{"n_layer": 10, "attn_scale": 0.125, "init_std_o": 0.0, "optimizer": "soap_variant", "decay_shape": "linear", "steps": 3774}
Each number is 200 + 30 x the weight over its row's rms, rounded and kept within 0 to 999. Layers, rows and columns count from 0. The size before them is the row's rms in percent of the matrix's.

# layer 4 MLP gate, 832x320, rms 0.152, rows 211-218, columns 0-63
102,203,126,203,162,173,250,216,259,141,222,148,190,207,157,154,200,271,194,180,172,212,181,190,173,228,217,193,205,219,243,215,196,162,162,181,213,232,228,205,194,200,208,256,188,206,296,246,214,209,160,246,195,183,152,192,174,201,242,226,171,198,194,231,129
094,201,206,190,177,180,204,167,194,178,182,230,208,141,224,169,202,193,222,232,228,207,152,220,152,195,183,253,179,157,224,181,171,219,217,179,212,144,141,210,154,201,184,233,187,157,213,238,182,207,172,210,252,146,186,239,198,215,186,173,248,246,220,198,207
099,232,227,169,192,190,156,196,227,148,239,177,238,210,165,226,190,230,202,183,209,238,187,191,203,204,236,151,176,247,189,234,204,205,273,182,177,181,189,183,234,225,179,186,228,191,227,216,217,210,215,141,217,237,187,198,237,194,202,212,228,203,216,206,233
104,228,170,173,182,277,188,146,215,181,249,176,254,166,267,210,191,171,231,182,188,184,160,211,201,217,171,186,170,186,156,171,233,159,208,214,236,210,188,219,218,195,213,223,257,185,227,310,187,185,205,183,207,146,210,250,195,242,218,239,182,263,163,218,230
103,270,220,209,219,208,189,178,211,199,187,198,188,218,251,198,206,203,144,207,201,238,187,210,221,204,187,215,138,186,210,252,174,241,195,231,150,179,149,199,245,212,198,223,158,184,181,225,217,245,295,179,170,162,142,214,228,165,163,206,214,170,220,206,196
095,161,156,229,161,181,180,245,181,191,164,190,183,188,203,202,202,128,219,204,231,223,141,219,225,207,208,253,199,286,202,177,187,190,213,271,152,244,165,212,232,254,179,193,177,236,213,180,191,159,225,168,171,214,208,176,214,210,150,185,241,225,212,218,146
103,182,203,189,221,172,196,198,222,196,190,219,228,242,183,188,215,223,184,228,236,151,172,155,206,171,167,171,227,138,155,135,207,203,159,231,205,193,206,229,174,190,157,192,220,203,184,213,238,210,171,207,256,197,171,219,251,217,235,191,196,235,155,209,203
105,228,158,249,186,219,200,251,196,186,200,226,184,213,193,160,205,220,213,208,245,209,210,253,177,164,184,200,176,151,208,212,220,194,155,212,207,264,223,206,210,183,163,199,233,175,164,212,170,202,216,205,209,213,102,211,231,169,198,227,161,155,147,212,183
# layer 4 MLP up, 832x320, rms 0.158, rows 211-217, columns 0-63
102,173,195,206,200,194,213,198,98,192,216,145,231,241,211,204,175,200,214,249,196,179,173,169,219,247,222,200,145,152,238,211,177,199,192,201,199,181,156,200,278,181,151,213,164,222,233,215,251,225,231,203,253,187,240,199,195,195,187,222,247,236,212,183,162
093,256,182,153,206,170,184,224,167,238,196,229,177,199,202,181,163,167,194,230,197,217,223,269,184,165,193,250,162,193,203,192,200,189,190,205,186,188,256,220,217,215,203,168,246,186,184,226,112,185,207,195,189,186,228,187,107,230,248,218,224,220,190,162,148
094,157,270,163,243,233,225,204,155,187,216,239,220,233,237,164,149,145,142,203,199,221,250,214,245,249,215,222,272,200,193,217,163,186,172,204,245,205,167,192,207,194,246,126,167,206,161,192,192,171,203,202,182,219,195,188,211,221,223,203,262,200,146,228,204
101,182,160,199,200,214,220,156,223,262,199,249,222,205,218,207,223,202,214,158,239,177,201,175,177,172,209,151,197,135,206,184,153,126,183,150,157,261,225,238,234,181,214,197,194,193,191,223,202,175,207,135,196,179,195,106,201,197,201,221,159,190,187,189,218
097,236,200,197,178,203,177,244,167,172,200,222,208,192,176,212,229,161,201,220,204,176,196,200,182,257,196,230,243,198,176,203,153,202,248,150,210,184,165,203,169,220,216,169,160,210,253,155,236,163,151,226,192,160,199,228,221,203,252,230,150,241,208,226,181
097,193,239,231,209,110,188,214,182,204,217,158,243,117,163,167,175,206,217,197,198,178,195,224,173,233,223,176,179,224,187,182,239,163,161,184,181,155,209,231,201,145,229,163,185,222,209,139,184,206,216,255,225,236,173,185,180,173,230,219,236,188,157,214,186
101,211,145,160,188,152,236,164,178,150,263,150,194,170,219,197,176,186,193,138,157,225,233,209,186,187,168,211,191,229,234,239,181,162,213,224,179,242,215,184,235,222,202,161,161,221,217,200,150,231,209,259,205,196,240,208,185,163,189,130,170,179,210,221,237
# layer 4 MLP down (transposed), 832x320, rms 0.142, rows 211-217, columns 0-63
104,244,136,221,162,216,177,190,164,191,182,247,195,166,141,158,189,216,146,158,204,160,156,231,218,220,233,168,157,189,210,127,196,207,154,246,179,211,215,198,227,194,195,163,184,221,188,178,171,196,189,166,153,161,196,213,181,154,178,234,172,163,171,215,192
096,191,155,204,232,185,179,202,188,154,171,216,149,144,207,172,192,235,217,183,172,209,132,194,144,171,167,193,237,209,170,236,266,201,157,161,224,228,202,207,263,206,163,186,238,236,189,228,178,141,219,118,166,209,204,193,172,186,216,240,161,161,196,199,172
093,209,186,197,168,181,245,230,198,260,202,154,201,182,218,182,165,194,255,285,228,201,204,226,262,204,128,208,222,180,206,180,125,232,238,247,215,218,190,182,207,174,209,244,153,205,140,220,157,216,236,230,184,185,160,203,189,207,190,177,199,218,186,179,128
102,194,223,192,174,194,230,230,204,225,197,210,207,218,175,192,162,165,199,243,233,198,247,227,222,148,204,164,195,213,147,209,274,225,157,162,209,238,197,252,178,186,190,179,186,176,200,210,163,229,161,170,231,219,213,188,140,196,153,220,198,201,206,145,195
097,210,232,198,154,208,241,189,186,182,224,204,176,176,223,203,204,179,187,148,209,201,153,216,220,213,228,282,237,207,230,177,188,200,176,173,164,227,209,190,165,168,203,193,219,235,260,187,200,199,171,198,165,172,228,196,245,274,234,180,216,239,141,255,166
101,169,178,223,177,219,242,235,171,220,208,193,222,239,191,187,214,149,192,181,232,177,247,226,205,218,151,189,209,267,249,235,198,214,148,145,193,243,186,231,196,177,192,170,234,223,258,196,202,227,250,198,189,213,169,221,212,229,203,152,207,181,186,182,190
099,193,249,202,263,228,193,255,234,206,246,253,184,159,181,200,175,211,149,191,221,188,174,199,162,174,209,159,199,239,195,189,236,206,167,182,203,236,224,186,194,217,224,175,235,180,160,169,187,219,156,186,199,210,148,161,134,186,223,164,185,190,219,223,178